{"num_hidden_layers": 16, "hidden_size": 384, "num_attention_heads": 6, "num_key_value_heads": 6, "head_dim": 64, "intermediate_size": 1536, "vocab_size": 2048, "hidden_act": "gelu", "norm": "layernorm", "norm_place": "pre", "norm_eps": 1e-05, "positions": "rope", "rope_theta": 25700.0, "rope_fraction": 0.25, "qk_norm": false, "attn_scale": 0.125, "bias": "qkv", "tie_word_embeddings": false, "parallel_block": true, "init": "normal", "init_std_qkv": 0.0245, "init_std_o": 0.0, "init_std_up": 0.0245, "init_std_down": 0.0, "init_mimetic": 0.7, "optimizer": "soap_variant", "learning_rate": 0.00764, "lr_mult_up": 0.754, "beta1": 0.95, "beta2": 0.95, "lr_head": 0.0075, "max_grad_norm": 1.0, "warmup_steps": 200, "schedule": "wsd", "decay_fraction": 0.698, "decay_shape": "linear", "final_lr_fraction": 0.0, "batch_tokens": 262144, "max_seq_len": 256, "doc_mask": true, "train_tokens": 899800000, "max_steps": 3433, "dataset": "wikipedia_en"}
Each number is 128 + 32 x the weight over its row's rms, rounded and kept within 0 to 255. Layers, rows and columns count from 0. Numbers have three digits each. The size before them is the row's rms in percent of the matrix's.

# layer 4 MLP down (transposed), 1536x384, rms 0.261, rows 440-645, columns 288-319
105:088055095118142147077104133160065143110144162153128110049158094118121197068109137131165063108156
101:080095116069147126171165127062138137097162148118023134125193162114100041111204102142117097088112
094:166178135146097066150123112093155143133158088118175106139090105108128127091153163108195140112119
097:162125100146112116098102082158125107146141151144109137146116103048083155136077100108104152103147
098:114130149148176061133114085156143114120167151137132106104139111084153122107089142104098121103127
098:137152142120167162177099131117069123111138146139098116145105098136141124147144124088132136122162
103:112088083136163066162163067123146136096106138142073106156144132129095154123147093145192119180080
096:142130123098193108122141105081128068138156146148148177209148154142151066106115056139172112107131
097:062083119130121125133113153140180107077129163165152078143113173112066099084154103144079069051138
098:154174077063102117130147119153092087166152141116162129104155131124103121097169119160114099118179
099:096130168123116108154097136116111153137137113146150149139124110093146080107143069127138180130213
090:173160117065120106124109178179073141148186120130102096106117185121137108203112118103205089192057
098:093126177113138137154149150151087115133140083095088123162186106101109125155112156136167127119089
098:108144147122151159154115157092175100133085170108112144132171109112171114115147141135152134157120
101:211179114056070104167130104142185092143101125148163140143147105130106112130144126160174138123113
101:153116163100118108104091190153121146091065134128126090156167058163119139160142124186143147077155
096:098149196116136148143139117139149126091106165114121162084116186164195119128115095151149126092153
101:170095117149111064114109125120085156096109163077139101157136147112146150176160192155157092151106
091:144158163099144123136214129119090133181118067151157164113131149105137097149137162131126148139127
091:121143129149151075127167199155134089102180169137122148129172151139112108121079117141180126154091
101:116126110101096116093106094128084082126091154101083092131076147125165158135127119198138052121083
103:090116110132113089120183089124124148106098169122136102155082085111119089139152123127187091127076
102:107135054119199158094158144109138142143131184145065150154086174143118133151099084174138071142170
101:149135114121083123142152169103089068160087087101095094147204121087137097155125136152122121141175
098:134149141168090145140128182128132103131192096146124172149155095143076067152145141188094136154121
095:124094118123088171121097081128151091043086105094057089113113126095159106158162133153140112087076
092:137145067125113122148079074134138163135133126160169124074133125127079134155111125100066129136174
107:137122138145158109128108111107176091109112128119068068117149114108198198114095144097136120115153
099:182104145150104122160111140105163136194109194134107154082112116128157139137047133107078105154184
105:158138145140108122182146096122099123157189141091099126131056086112062206150114157183141102172117
104:134112167126098062095100169170175174083148142113137147123156095180117085106125192149119149074156
099:110104152159145088120107139176074105114109120140185154102147146165172131080124095115198138140174
101:130132147139117133121156114145106122119144143166101091128138079126109108139070128098137113136145
099:197165109080086147123080119136114128183187120099144169128090081095152157141123146118139133112060
105:074110123172124127142117162131199129133154130107153153126163194085108115098141141089095082100128
090:116173119099134185069118090091096160167094165136134116118119137140112171114132185139149131112173
102:153118176104120158094130137212128148138054093147165143146134085151122088080086128196195122106090
103:127118106132175094108041075152108133138098133118111059206116165115092107054118147172145114073163
094:121114175122121065127141201159146134153093179061118103143129218135098174172144135142139070162155
103:151164145142115114170077077147123153102124135145076152120173106113194113140117115153106103124119
098:165126096106157123180173135125148150181137113132200151145116133124105124135143147119115075113118
093:153150133090147139139114143160139107143103151150147157121180081122144144103112149131137196156119
095:114157101074102146126132122142173123177084069082092092132147067091134173120162153087101147136122
095:175141137143153129158138148144166123132141095140107136114118138137154129118036176183147080139097
091:126083101134192107140120130134089137128120134127109142168095114168123186182149146114173107154106
096:102178149123174147144089109165100110098161132115154091157103097115144095057095146147134116122078
100:100129125109133127154119078156090138089134153158151067130092097137161091125145144108128116106121
101:184141112130167094080153110096109124119172120144147174202050145113086136128063111082093124123118
109:113118149107108153112063161133178131165167114144143116103154100124167092175144058127101099087158
093:129171122120103111113096121184110097146215178129099150162124145126133139112103064152177139161121
094:081125111201074176117161110127152154196110100135123195172161171148186122158124143070138167183145
102:138069145158102134157140106148139137092108090110103129136147100124084127061127135151123178108076
100:113115144117104074143101098135138163098144162152134129119062137119123074118122092169130096126165
102:160137149125112084176089123159138128153142153112194156101131177122107102084080128151210073159169
102:147101139137105080102086082149115155118143101085139173110059115138189158101192102124145164195084
108:140141114123126113112100133141125176151176141139109129152108161168061146118171143176103135111092
106:126137172131071156136151209129113050106171187110118163181113142100133187103159175120147117131102
100:195134164140143137160179133115144110090127106145114141107147163131148117116121174184136138128116
103:116171123136153093118149101126098163117106137123091144103085127081125201155143157070170030111090
103:106175109108107089144169149177137111151148099105136049131101183124142091123124145121150156169176
100:098083112076140141157113140057167080124108129118161108136153071099059088131176072121075113111162
099:119153131100091106170136124110122074047167157065119100140136056145088134096125159158098121090089
096:151110121165087135131155092144073198143111148104137093158115211150138104093164158147121112091154
106:100121119113096207163179141081126154129165137175143120155136103083126169115154119081126124133093
099:148066118087149103116148142134104064079145133100098123113135182154151114097165102117163097097172
108:132144116084158137141113162141131108099101151105155087153118094091168131070113145157159076146127
100:139155117138156092178079167095165146163089143089089123142123129107104183106059133022144119110190
101:185147154188150124100071163165188135107125148046152142080112149139129111101096094126125088123194
098:094121113103122117133142180093150065070138153114101123071123167169129176116125108116145158128072
103:163106113078092163144121165114090131153150191121164144123112167148061141135074097179150179124171
096:205131135152143099112136146123133133130085164160132084122196191158123093119106125114133099161140
097:116152097192130090070136145183133135131164082099146116140138157113107168147117103102115094145131
101:185078087092179135101122158183126094151150120188076098150091135145079154090199117191146148107088
101:140117149205134069121121169095108117146119073073100087085108112104142148150121117149101098099118
097:148124048139140102113162167126170155113144112089115126155149171103114154163177178149132107093153
097:082242091129106121165138127146087137110084153084174105148160135160013084139126165150164140112134
088:131126099139173099108140125080078082145173120151133101123137180127151107143070158154059123106115
100:076107143076130177144084088114132083178121108064114151146097116145194129131041132180110167092110
085:129092091136144092122131148087118093141146134117143150092128193201145176164081104160153076138106
088:094063133123179083159157138098086084144141101109089188127054124119107176100117165134085119188150
107:134075083168181134082132128102097112131153084189121116042096128094128133163142086131131161169079
092:099065117101155114100084071106115151156088166142133198104123156117143128075128131158086147157102
104:128118095116166160120157076112125122110101130109106153095152149096145111125124152123145164105163
099:101129166148030126108085139149123112156201143094210119153154119174139131147126073115112147112089
094:086097117158143118096150062137109126113076171134127120137086090143137165101136061174070129097108
104:177149122130129145193102142115138116162164156046085066176129120051169136145103143055105119125176
097:138179084104098080067152085123127171174121111121144153129183131144126164118100106122139167117129
096:120137166080104124183144091092134084158161139118150176163153045095105088075125166129136113142140
097:116120086117135174097105153144159083140108131176119044141158072140044153159118133119150129147123
102:094164123115149142119140096103080164037153178144159136188138067083150126127155111129180112122098
101:112064131187156227069105078081151144163140103124148071157175090134092101135156138118172113128105
095:111204124106095095169200161167099170106045151146126090130115166168177139158162163157101108122076
109:107152104163142140144100103131134167032117166157059164091126100134128134062156098115117089122116
110:151121091150154166134143186134103141179206093140121113169116090136164047080143149145128170114138
105:128118142103135190100162202102145150159182049079170161130112138102154143166138137097124132137165
104:114119147071164185129111129101150098143168132147121117105124102115160111165134086080127137106106
103:160107120146155114194204110166084112137086142151153140153154107153161075105098120071116033117128
100:135136122095128136161110111019155136152144107078071167133150176173167085102165162167160095119129
102:091051137115123111097159101103149181141109141134068101168178185161141140159082086186095177141143
104:085180045208140108184155216133128190102068158053106116105145122067102118063121089184139128130151
095:155189130119117077132207150130153103139131186161129207123159139178143155120118137123146088122121
098:138109182117155145102165160106092128125145157131214163161131119123117077048166168151092122163105
091:090165147067118147144111136094082126116153163148150067146116065092137156142130145155102139107163
094:108102127178148167141163096131097087095131162134131186086108152120107134094150137210144140177149
102:046123109137120129146087117074170148114115105160100161131116149188083137119161110189125084119123
096:118126180083106097128149202136136105098162115086140132134128144087083167095186129172122133113125
103:125131161181141119110117146143162119098204140136177149113143079139145111087085120158112129113138
090:118119076110108104127110187107182090076155144153135099122163148110158108168110094115184160131182
094:186108188155103104174142143145086128166148125116142144151165142125110147124165174136192129144166
095:092171201078124139142157065159149095109145142156135160111131123139096105173163065131125110130191
096:052122117096083096162120086154154115155092130153139104122120150139041167136132069137111169119152
107:124105125127134139125108124117170118123107171152131142105069099071142107131116147127082135136155
100:150121134128149184160124110072115183098115171135154124119086118185127116130116076100080097147142
089:139108147119137139180170168105104099139135167146115154118093160120123187065123132147083092126039
099:118122156179131141154102183084065138173126127129166108086138132135122085106159093083109161113159
103:110114132109163117163080141130153151136053201133149132189140084145118149114162094148176107153091
095:057158181099143195162128126159130090170136126104142144141125089138165100136167138146141112163103
098:114083195097109116094126120110201059088162161195148206145184097152138151117145159160094108150087
104:133144141074096131140113119127106094133125163145100140163123141087177101178123180094095154124088
102:148165151051131177175132133135189109159146095121121146106171128132157116136101143077157050121120
104:148080151109137177103162106110115126138120101160095058150109117082092165096117193094144141116141
097:076106143045150129112082135161136201117102139144146076082160133146144107183095132128105094158142
108:121121154128102142122137105134164097131144179125152125104086137194102128059105121123162149150117
100:158087158157118165101132120122140135171070154164165130103119089214100119168136113150148083092122
097:140175122116176099120121165159108169178115147114137085156104161066117115112094078100103124146161
097:122051146077172093120155102097122138114184125099095118140131098192090080093169120101141123127137
103:093151125206134088167066109137120105106099107115165117145108078136121126147096087114142163152129
096:140140134170231183184136148131154136083143137152137171142153160128128140095146100098182117106071
096:121109102111104063108108083128151156125194159131138148152130151121142176133141147114159118192141
105:125117079133131170153146165112094119104164128195093089078109084148119125102134119059119152149105
101:119088128103090132107137121155116127134082160098166113131195176125165156174129168081138109108187
101:177116175135102139097128185195110131107058094141168137126133118154193070115162078118110072127085
107:077205166161112184113093143135053147141118131100125115179121126143141128076103140217141141126165
095:149189127177113155150128127096104138128096111104128159168157118119168112110148074130126124132203
102:107104126115136087156081178155220090094150148129124100184165183099126101146150152120175160115063
097:156188080121124074156150076107124113093148181081123114124125097137107065083106115098116138081135
112:131091123125105121152060130097132078076096150154120008126086110112181124150123139155089117153109
106:091118152090117129112113132154132106124144103082147124143106077135097122101125116155117159145175
094:158089106140139178159103147126184126148099168121123122146134134082207149156107181092137070176127
105:198088142124134119123106103133161092095132139170182110133148108140169130129156094105166161101146
100:087108134162133107084143040103118147108199088146120158167132160134148071101113113159114155140082
099:122103090109113118111109178123154121191111069154132108113107132155147088188110150078116093093122
126:070125132149161127114173081090103129160121087128157170094074184203114118095105130193138125185096
102:161136134155135118083156109163143119114164151096124179134056046135138105093140133108113127120107
101:121156090135137111120103161071136107140145126141141136101166099181176165229119108149121175217108
100:133122166138153199113132153138121142145094116138132188159151169097080169135065159139127107183129
094:071106183148101148129187115123077128126034098081095143147146081140110121110088119109095120126168
095:129102106084146155104231069070172114159125128149119179144144105144140129114102094140181099123119
093:185156143132137183119127146124119110159160093161151110118094179125111073134156163070117088096113
104:189153047161152064159150137103116166156161111144109099139152121091140175093116131161126119116118
093:112170096162115137081129165155108106117137157102136186115163159100121166153079104128077104070149
104:083115111075113175100103077134124126175090089150184067141119152084075143172096175101170163116147
101:138094157158163164182089114148169139124111105134086147213126112104138145142121130187172116111128
096:105061115075116104110146153178138087145184206164193138087129116079142103089111145155181164137030
095:145173178148137114115154081179093131130159110146108149149124104120166188170123125094089068055144
103:124148142119118081136124148112124152148167152181099091135142139080098125133133089076117130052099
107:112141076203126193143092129099129159108122203197162134100125145142129161114150103078112099121131
098:135174134212134114160136073118117114194171152117126166142150126134109207170121122119118086141068
099:126148103167123160119145219115139137135098128108137054135166129103146111148119126087136130125202
099:098122092101167114137128158128100154159147194112177125201119193092122128111123113133148127121140
101:103127177106160158093171148169110125172105094096073073090135124135139087152126209094174154161138
100:099115133175109088159129181131169132204146201144099092137074152123130153156150088095145155146061
096:145163114206142096146140138149086164076095136081158159140111107180117131105121088155121153124144
098:183161087128155160120074156080131133102129090184089094093074075108126140158127114126143108121139
101:126098173111098177134159126208125116120111130101140159140162101119143154149095152175110111151109
092:161135137077111150139140132159139115163140162129087143108140107183056119091105137164145122108120
098:151154164086121164182141099120112122163071150099136097107110097125117109141162120081143129088118
100:096128122077102169153095095181120143128145083110168099175137164195110114123117151098152117125131
104:176178113100134110146130134169107168075103139061164156178101080126115141195127129146109147171133
098:097131223176115114152164150097126133074145068123096150140152123098155106150132108098122170123128
095:116107147149188149145155125163127058093177123163091081117114125127198164152178065180080142119145
099:119121082101132082123121167119161089139149149130112135159144178064148067100080152103220126142122
096:146140129200130128199127041144139121153165105124069165104193139178139146140167153117128134075071
102:154174132219145102098116132124134151122103149090129098079101099109112092160111096059075088136144
099:141121146100126098165152109127075174168140183150141136117135132095186109110103100088125105118119
098:164110112159134122172127172089073152155161121124099127112110175138114111104128130143096147122112
099:120112094176143076179118115121095151145164091101140085125146163106115150101141115143136111139130
095:114104095078155141152101184110145076156158109154131154148100152133184124121120089109169102159173
098:152160124119093144133094188123086204043104119150152145108145139185113143156102121134085149108107
108:091137125115092118150161139070119159091158174143118121094119072173132088088110113137199126167157
095:099125114120158087128180170125111062083085045141104105104100145106148131132138169142144075108107
094:137110135057130121127255093124142107077142118106163150110070169136135090141058163130147088085040
109:123097143136113094138112104202163152099169104149075110132107119210095129112149097134043135119147
092:142130121133110135148085128133141148177143142162137171127143208180080145162191158142199145118155
098:159135161167124077125135133091083171159098174173133176135099180146150128147137135126113112108111
098:143072199179155110190060165068196114138110104123183134103107097185161108081111108108136130187163
098:113057131155074148115095151130116104119122121135121111133087097088173097080090076120102141135145
101:127128105123104126095151151108119124110133120105191132132148115050158147174125140114136142059106
100:146127113131102104176135099116092189148171202111184089156118104153197137089129167091140171117097
097:105081108170080106143147140147117141097146167151116129195086160126180142123152172112179110167118
099:059061127139155154156161112090115145139136132192109068116111092107114147101176115188096155115106
101:160178149086081167095126192105113173070172109072146135129130122158157065151128143117126155170151
102:161145108118093152140218079182165111053150119130128180207116100151114170121159149140086136104101
097:140096115089161128133162172084160159066109149143154083104108133196152142132110145098106049151125
109:144078147111064117186145108152166078153107129182106168089094108128103133105071148155124182140106
098:140146139090143070130102114144143118137111144171131130111102141119073159053079123176097145139147
104:137093087127151131108164134129101136113171094161129073103108140098139120111050120158095137087103
087:129138074164164150196137175132153059140200105124073089100111092074156129151078140116133087167179
099:122102104158131110140076099132158130105084169168069150112159158085121169139133127106160120142154
103:130155201137164170124079143162111075105159142151165112173213143131119124160126141117133121152112
098:121170147165131128149127091152186165131133148096132126146104127099184145090131134084075208123112
093:178173080138095125087114108194101114161129099086159141100132179099108124139179160134116088121136
097:113105107101055180098163163142138125130121110102088113123202143122127136154089146146142084139173
097:119139088122106125180106151125135138189136140166149132126090151190063122156085172120106132108122
098:116094135143163167139131168114101118159164116178128116125145166078118148067141140132155099172122
092:162162098158074068083133145163150096109147136122098146103101109123115125104106127178144088176124
# layer 4 MLP up, 1536x384, rms 0.204, rows 441-645, columns 288-319
100:142126170126097179120048123112146120095165140074130100150134168189085168127131134152189166182140
086:140123157127217150147139155115128113085088099105138116194169121074176078147095104103076058112104
087:081125147158069138157140108197056117125146142161135244097121140125124088141173171143167104133121
104:117171184090116161142168134124129138104069101076116092215125100121110098137093153101214122120061
093:193083159109137123084084104152162169114123182158102145153154141152134139137148085169169166154077
097:124145133141147116163136125101037177102117186126143134109067107158045169129172114098103155131139
105:134175105079108147168125150188186171138103067152129088127157130108162145051122137158130122118091
104:094144099140089159062108144096126177136190126083144114140156154176160124145148120097085151131097
107:136122151149130105123136098147128147112108122136115185143118118117211117144136095111119157097132
090:103089185160110137097136140165134074176072143141113127126162108186122159139117132171161153151212
094:120097171128111097124155130143151141130111107110138184132172033109121102126086140176084111105148
097:176146126130145199086126148049131117082111165096154158094069115110157127108128070121117115125154
095:164073123045102085103136182132067180150120137163118139089169158080103128157133107145088126075124
095:170123126141090102125148100089216134115130075114164147139160120100082148077178118142076076121131
102:107148114125165128162174092144200112162138152126124128087106089132078134155088125149075110138145
093:167120155166103119102134120099110096162144080125173183100069042148108126132166130146134130131093
097:097137119125135167119088109070117187150159109136138128103104069150154034104145136122069152168055
119:138154134110090117158142130183105082137226104098130101141084158112133125146117141135075098159051
113:113075127126081148100096140109124115082142126107140118115103100156194082150139149128142109097125
100:070165105149130177197159135087109132079104158129162142068099126168189094096145157131115156155144
093:150049110150156079143185149097118051102111193127104189122161107152079116101187087111143137131117
100:090138043164160106125085069150113156147101136144132127125100147079108193125101159137102208129170
097:132133172124151145083197129194139197117112199169100088121070158146095161178174112113169133144131
091:094121055138106104156069132145133149120117134151190056072107132111143167174101138089165150136139
097:152130135100139149226063164151104181204120166094164127136159109172107153131094100142135117115163
093:156151139117134088150133171127146141167093198132109150133171120094158130104112131156197173136139
109:130135183135142135123077144209148107168079123115166115201214226153156133127095124121097137166129
097:093152087104191128065143101117139104070080071109173133187109144177135156140158116084187133114074
102:120165107124144136158148186162125174157111104129171115116088097106115139131130129130172095143112
103:144169169110070113130098115127160085110178097160092147092125110148123100120166141106146156133098
102:155128175148119126188133124150135155165143157122101181051085100126139125106114102161131142136166
094:102133103122130136124145129121158168144138118104112106173122127149082083148148090095125128165163
098:116093114088105150129132162085142118056222116115106147119139187128028164137142139113105194155149
101:160112157075073112219171116108141105109207115128142111159114173134089104055182159178108133119089
095:192107164145129045144106128208180130103154126171177118141125115106176063138151111146090138165128
108:155100151101177096132117147116155131100159091143164149040134121108147142176144115175108166139114
103:176119105109111132105155160139122097218174149133117195068126148135139117156112122106084127190151
100:113137112154118137180143085130148069147176086118138166153134086158144098122106140176147107150147
104:114141077182162123124152146089099089178122056109122135145099113144151118105191103167145145106140
114:126155130204122188138166134145024142162129148112148097152166091111129151128033165103151158097043
088:113165157130087105073078147106138148157113123154204104102102135158125153155137089097097111110063
101:175093150152112089096137142083130117033164158111180103143171142132108098144137145131150068085105
102:099081119165134159180088098101079161134136149114097117158105164153060120036141136103087191135110
085:148141133119093113105151084093137161109134111096147122166117125079138116015114125139136116156098
093:115137087152116188153142186136192173171157084149116124111133104118099193129118150205162164132172
101:128126099173167156118140125127098105146162142102082142085131156116115096139148095133104133132122
099:136167086202177103135136158197120113155124154155133144126119140143078102147144095137096119111180
099:107158128131114172134061142137164130162106144115116079066082075110184063175143096167123141100126
097:202077105135080179171157094084114175118143114089111155121097115135090126102154179107128136157101
092:167096136062134087123087098093168107105085137141128121130134056108102159124161158144129135104082
101:129158192144201132094156171041086135138146152142131159111154119111127073164172207095140079120100
095:099141138142140149145149137117101107159146145143144105176146154156045174105137127096154145094173
102:117148156186134152139141090108044092157180136194084135134142121176160140146170135133096138074121
096:155150145145072119079145155128149099140150064097068144138112105149153146087139128172125150153093
100:111138144163210159110117141103177132143153111123155132141135065113070175161168112149146170125149
112:144180145128172103072128091120087152143153114129083169118140173134087133110144103111099152154076
091:104148139131133134151114106039084149154083161127127109136117165089106148090070122177136117167134
104:096137128130153096155167084087162099130171143176108180047108161136139154085122162134192088139155
100:132131152121159073140072059080122102188147121073109209084209113134116147183155126117076099126122
089:086071122117123145139099081141096164082181157174145153155201136149191137151120145135171172151142
094:135042190108148130123104144112089142085146116136080119115127126084080200124162204107107149099082
109:146103120177092131146201165127158158131129109137087114129132163152121162130161141148120117130113
096:121190089108140132117083165113065177141129118135125052082128148107166100142159130135120139112148
104:125150112187115147130073136093149108099070103175078106160132171126188146218106106126123169125130
109:109164172093132143123092130145109091132159211132107148128154100113120083109105087102135159124148
094:092124164134113116109106145183097107116107093143123106144133124147097063111177117167131144127107
093:127153120139149155125110131121161165109120174128135089167104134190174075101133100100061155170179
097:121140101135133149145166107082097139213157147159176178130163100102147139151155219181112112080171
105:103188154165097181134129200150071177134140180084152111146126066121128095156083153055132140148114
099:114109107125129153136114109179139125115152136122139148160139145139143126117129139159121135127120
093:095196121094099144199105108131132152140107126145141063074163171076096175156115109140136127105099
095:082171151145117087098111109163103160117137147099080179121099099180148139115115118114102063177136
108:159094065106131108132103126078100150096114138139160169163114108099146113179106105141112133120130
102:153110122125102152112149071195120161178109136094109108120134102126135176070172146083192130106117
100:112218145102160159122077107074181136135104142146099138149124084132165145082140134120152138117162
096:160069200115172129083140155123128129174081165131087132162110092162118137136136183158115080119167
093:144192136122145102151140150157082197098146047141131103143091078099118120133127165103139121150125
088:184086128149209162118223149126079111206117112139175137141166146096189115144146089181109114148173
105:168135155156062105118153107137140158146154156153141035174110125109141065135161121154152104146059
102:147101157175142188080162171062180064105099126121117076133114137139148120166137105132134110077123
094:105134164136100096152160135192170151094144127081123099178126134125127157169094134122139138096126
099:091132131181181161155153073152137130132114094179171118119129094148152132090140117130136116171131
098:171060109138095195143148144091197149181120151092179125170097153047056087124142104136099128116115
098:148155121135139124098152165149157103142167083117130141123100156111088054139132187159130144113070
112:143124131145118137112153134143150132129132146127129117101148106180089172168089139121143130129137
091:145114086083167159115109103096070115118112170108128113193187083120145115146100107117143203144153
099:162129091199162199091080171124129170083131101092150137160110169087119119153192087067151155130127
101:102126096133141101095122140172110120087126106081193121118159037127140128121207123114129117124166
101:160105181072146192107073088158090100146127132152062173133115120109066066150095179149123135177098
096:122173166065096091157123155090176110116104104176125178129138123150147123132136122169107138135147
095:202097168138128103164106100082135144159168151179104195140142162065200126136077094160182094135133
100:134148124166181152140128085101166158179135118150104135114075029090125109105137146157129094075162
097:178161102115122151129115106067165180147154160157108115177086116123145138143133131181102107118097
105:150111100120040096113153124088123127172104137144195134213178131139103139168154132061147184179081
102:108113150091127111068128112138129133196077118116169127165099125101132100083157145172098176127159
112:114154149069170162116170093162182133131144173123153108147170153160165147134095143101122153122100
095:163084130222120106087100108165156119131130128149117107138151179146068150150162097135173135168117
100:116134196161128085123180078138052186179148102131133127153165160127162197152134125136047153183109
102:124098152087123148121107108082188094193125103186120136079079146172135121124164129067114147143132
106:134113142201142109130117126185116129134140118146174063147114098170138136147107131116093135162145
093:109191103157079120095085147148120138120087090082115134119146168126121220122152097076088086131156
094:134177115080124118187160081159193131100132126103177171165134132167092120133097132149152152156157
095:127098151061149129117112120120171095137147116056174128166147079058114170169178147123117147115139
096:097141161142126162140162095131153148172120082163106085176160183088127075059117145061114186070121
102:129140136190176125136096112102095125146144200166109178080115052171147136137135092111154145208045
097:143106096074073110125117144093139134073114071130133145163114137126133153135143103095107130153120
091:139131173074153153132047115156127130208108095137136156080094164102110162070085116106098100090089
094:078162112095173127103115116147151165127058133164132125133124072086153143117179110149050114110122
098:135087083184141119094106119115066202141103140145078079137107101158143154083167217078073152168113
096:142136106182211167149138135121063140134124124103076105132164105102124139125116183142139092112106
101:114134146104120110179099177114126157100128167096164124114124103058118099134107132157121173155162
098:113131188151076171087145138189147126088108147175056192090167163122160168137109194144106164090121
091:106125129125160129070120193130118138112150121110098069094131116172162096174090115119149148122107
098:134083130093115124176121069143087128136109113137122157107141126135117142099107141153116087113072
099:085155164161115161129160106160117124119118139168141168099148083101103143141131169197102127146127
097:118146075151112073143145115153181149107130110120189076114155152088086138120139067104035165074192
099:116128086162137149101106142125164110130123060105139136078082158101122160097159160064125095142125
103:123121145092106144129092108106142076120146145176094173012115151141138123083130122061056189097095
107:162136119160145100136141130160180122106118090148132122086149100106092126096075114138075162117120
100:154102157092111197088138097138167119142131143138143160126121161105091095093144155116226060113121
096:130124115106120092110068131104220119137139110130065158123114139161156153157077117129142139123088
098:122141134108162125087111111163143134141075081135176083124132107121100148124129117097144139150189
098:167092114137137167113185134124176128097138078197107172095132080093108124121117119138097124151166
094:085180150167149148145167129102155072100079131102157184093147126100185102124138139073105139140136
090:073149113186106106110135158104095149164153116159099140097089122132125117164151180141138227073151
095:146078171134061127069191116099192161128109096051148150099170161122073141126094080175130074170119
094:104150130204046109105094148131149165145183078130119155096109101079096087110123122125111113139118
102:184135154124196123109134171180068123145070084119166168120128141137090149103096176145080129132172
090:131104175162162146172126121082130108088165200127124114134133122093120144104115141081125122135079
101:090135119112133186182146187129152109087084150101217120128156193152143131088099148167156139066100
101:156095125074143142176151082081140101094124162123160136166124114143069146156088126129162096103168
105:129155118103119091122063143116114099130162131139075081177107163119089104118115105150101160148107
093:124113124106108117138137153161211066126135126128142110118099138105091150126117145112129161125122
104:109159061127095083120101105121152089065093135173090144130103167128130163150192129154110113123095
094:107076147076097099169104098098105108128141141182107122117131125175096113181150126107134128143090
109:113159100137156105133106142095141103139104105145096144120144154136097155103141056064139092159117
104:150149137159137103081114115141139107158111083142117149150106131109119135124172089150178143146154
100:137138120153112120179100119106071102121145146195059053067165123155079147126080133075120143156107
108:141151141159172156123113092087089164130147139082122151144153127137083128096171145131159163146092
103:124142074096117196085155211137134089171104121187085123085162130166080088141142119116109124185151
091:173087090110115160140093170118145132159142137067079125153103131188146160120099105106066155096124
109:133096140102085168145134076105103145083104120179048101111119127133116188114118129164146155170100
106:133160148093130085145172102120160171118121110148150152113131142187097146142108097159069130160191
093:096129162141101092065090163168152109117127139119112126106122160106106111141160123161107158153204
109:115116124141093056156125131162105130143104131138118135048183124118119158161141072206151085124145
098:138152127135130101104095133192126122121130195077109141141135136085113107146084101111114133096091
098:145166159165146093169097137169094155130124161154087174133110105111194118168149127151116133165117
104:095104129146119042161121111140146134124081118104181139123112127106096157129132079162125106123208
109:125109139166097086165106102155135100113138057176113180157113104172181135142158087151119147142065
092:129120156158154127092123164165113145087177145159136148119138112088137137097187142104157151069115
102:117105113198113140063135081133109117182143159152171072114154125132105100079130176104105132153131
101:120148139195085142186102118150120071121116131071101112100131126110119073093104182117149193091091
089:098098141131149163141103108090132114089090109138107144105120151162119125120066177071146117153120
102:137079148127081070089119151164160155147120108158128114117079126135083106124140137140147174087119
106:137159110146147151164184110066117102107127121106102116155169187146090097140105154158104108202122
103:101110110198116097187138103136165106160140138141150114102144128130101134126105125150105124097113
086:084109150165135119142102162131119129067141102136097050076147112138114091094162124118065152100129
100:154169128137104154102114182103219103157195172142108126124133133129103152083110093111186175103092
099:168164161083168109138108106117099125112152202127133125164085169112143133120105091157157131114139
094:122093109136121137087120113086162200112137113127139141113078149142166135125098126097137173134137
099:078137128143121136108162052166230093108087088093178146110137155099196155170097056144077124150226
105:086164119074114118135115171075096167135145090131110159116099059132082083043120180149083139141159
099:158149103118120104097184182158139085154171146105136108150146161132135088095108148088118139090155
100:085147084120113114178146098107140141150149199063142098078123147186127108152122159109153208086136
100:122083125199092107101132121093126131121158108153177119124220124123111135132239106167124103184123
103:130108144154139102162109142159182152168141068172149147120140081112145132134090067178100141137137
095:179109141183176081155159140091135191173112105176166137092118187125120145124091097091129099095109
105:118151180129103113109098147174160128177136125124140153133109147081129111133129117126134139123097
094:132112128105129155125113099121127080150150132169087146055161153135153126119079108091103142157144
096:152104180143108130106125135114086165143173136124119132105127112136170188129154079136185111123166
103:156108164126111110141148139159179107116091112102145127048112101163172180158146173055177175144152
095:159063130127158147141129191122112162185159145175088178122139122106091176076116128129190123095224
104:111122170156160106196147139120164105132148132154105163104163114118130115127233156111134120143130
103:157115093090158100151101125158162110111121061111113115160091134164122101134194167126122138089125
100:139128173081143114086158101165128144123178169110115117150127116179108168139129082151109103160068
102:143130211130094180162093112094149112126102089123088162106117091104162084143212174153105126111111
102:144127153110079107134088129119122158130188143123181146106131186126077111145132181164131149155155
092:084137097101126132096143077084114058177143112078133106136134112136086124148199082138083128152141
099:132112136155139098139098097089117078105156092152167100180139113136152098155187141125145080111171
103:137086117118144112113120098121109193208160122132156112149130123109098063158145091127134141162144
095:171171159132074156112099181077120193129121126169093144112205080137104154126170135140188150090142
096:136076166102123122115128117205181119126088153113158156170139101124125143110122173157152131077107
093:149114091177172101182122087108153147103099121075156098164148117075127176102132051128105131130167
104:123156096146152130116144156127206107125132148149179148160089163195132091093175094166072121168120
095:127158088107141144210118155149121149129105101074131096126122131151102116164102119165160117106129
102:142171153158155100144151119083077155096125079123126187107139132151086154118165158165130074125154
101:097146162200113088125095118176107113137112144117129067045128106160109145094150113135166148133182
104:177123099153150126131069161067138143148101095150173116115149114086166098157107164124138104124109
109:118054123087164149145140132055146123161092148108138139151158069127130151108146168101076141137120
103:168108147163138141160168116152179130138138167120102126137132095158136160121085065075148097111139
093:188139104123156037080119072126133120130102133114146161136133123165098115121098104136153141144067
094:148189147139101180145110133134101139170125082137165110180080117132121105143147133124131169180130
094:137063158166128137129141117094095159138126154134158160173137086119115062176171109108171210181133
103:131095167120119133056173082102121169108085102116129112142156101083091126103168148120132124154158
092:153163107046120123140121181112133156141153143142100182117148108158104175034210111152098132108123
105:154165148175136098141076064175107084116135134122134176122056116084153101154207103179122150201101
099:197154143133209110091131095126152143151073142110145098155122115183125200171170121176136149136144
106:150150150120205116101141165129104103128135114119140115147084108153143074128156159173142114137113
096:189079173211152134121173106155153090056137130124150162097083111133174090096120178180103110143128
092:091096191094119189148058085096091117096164163094161124106122082115140159150139105108121148139136
102:097082155123122142108169150090075095047100095116134121079110129129086083124059152102095113123094
087:139147117068191137118112098111041113167128138155142138140128118099068202147160102162111074162066
093:148146118105154144122158176085127116117159096120175161110113106181112131152119086119128173115124
086:111172117134124114021152069156089172111062124137152140122075142161155098107092131170096150127121
101:143125128071136170104134107125101122099156116145129139137043115129141124156164143109106105087154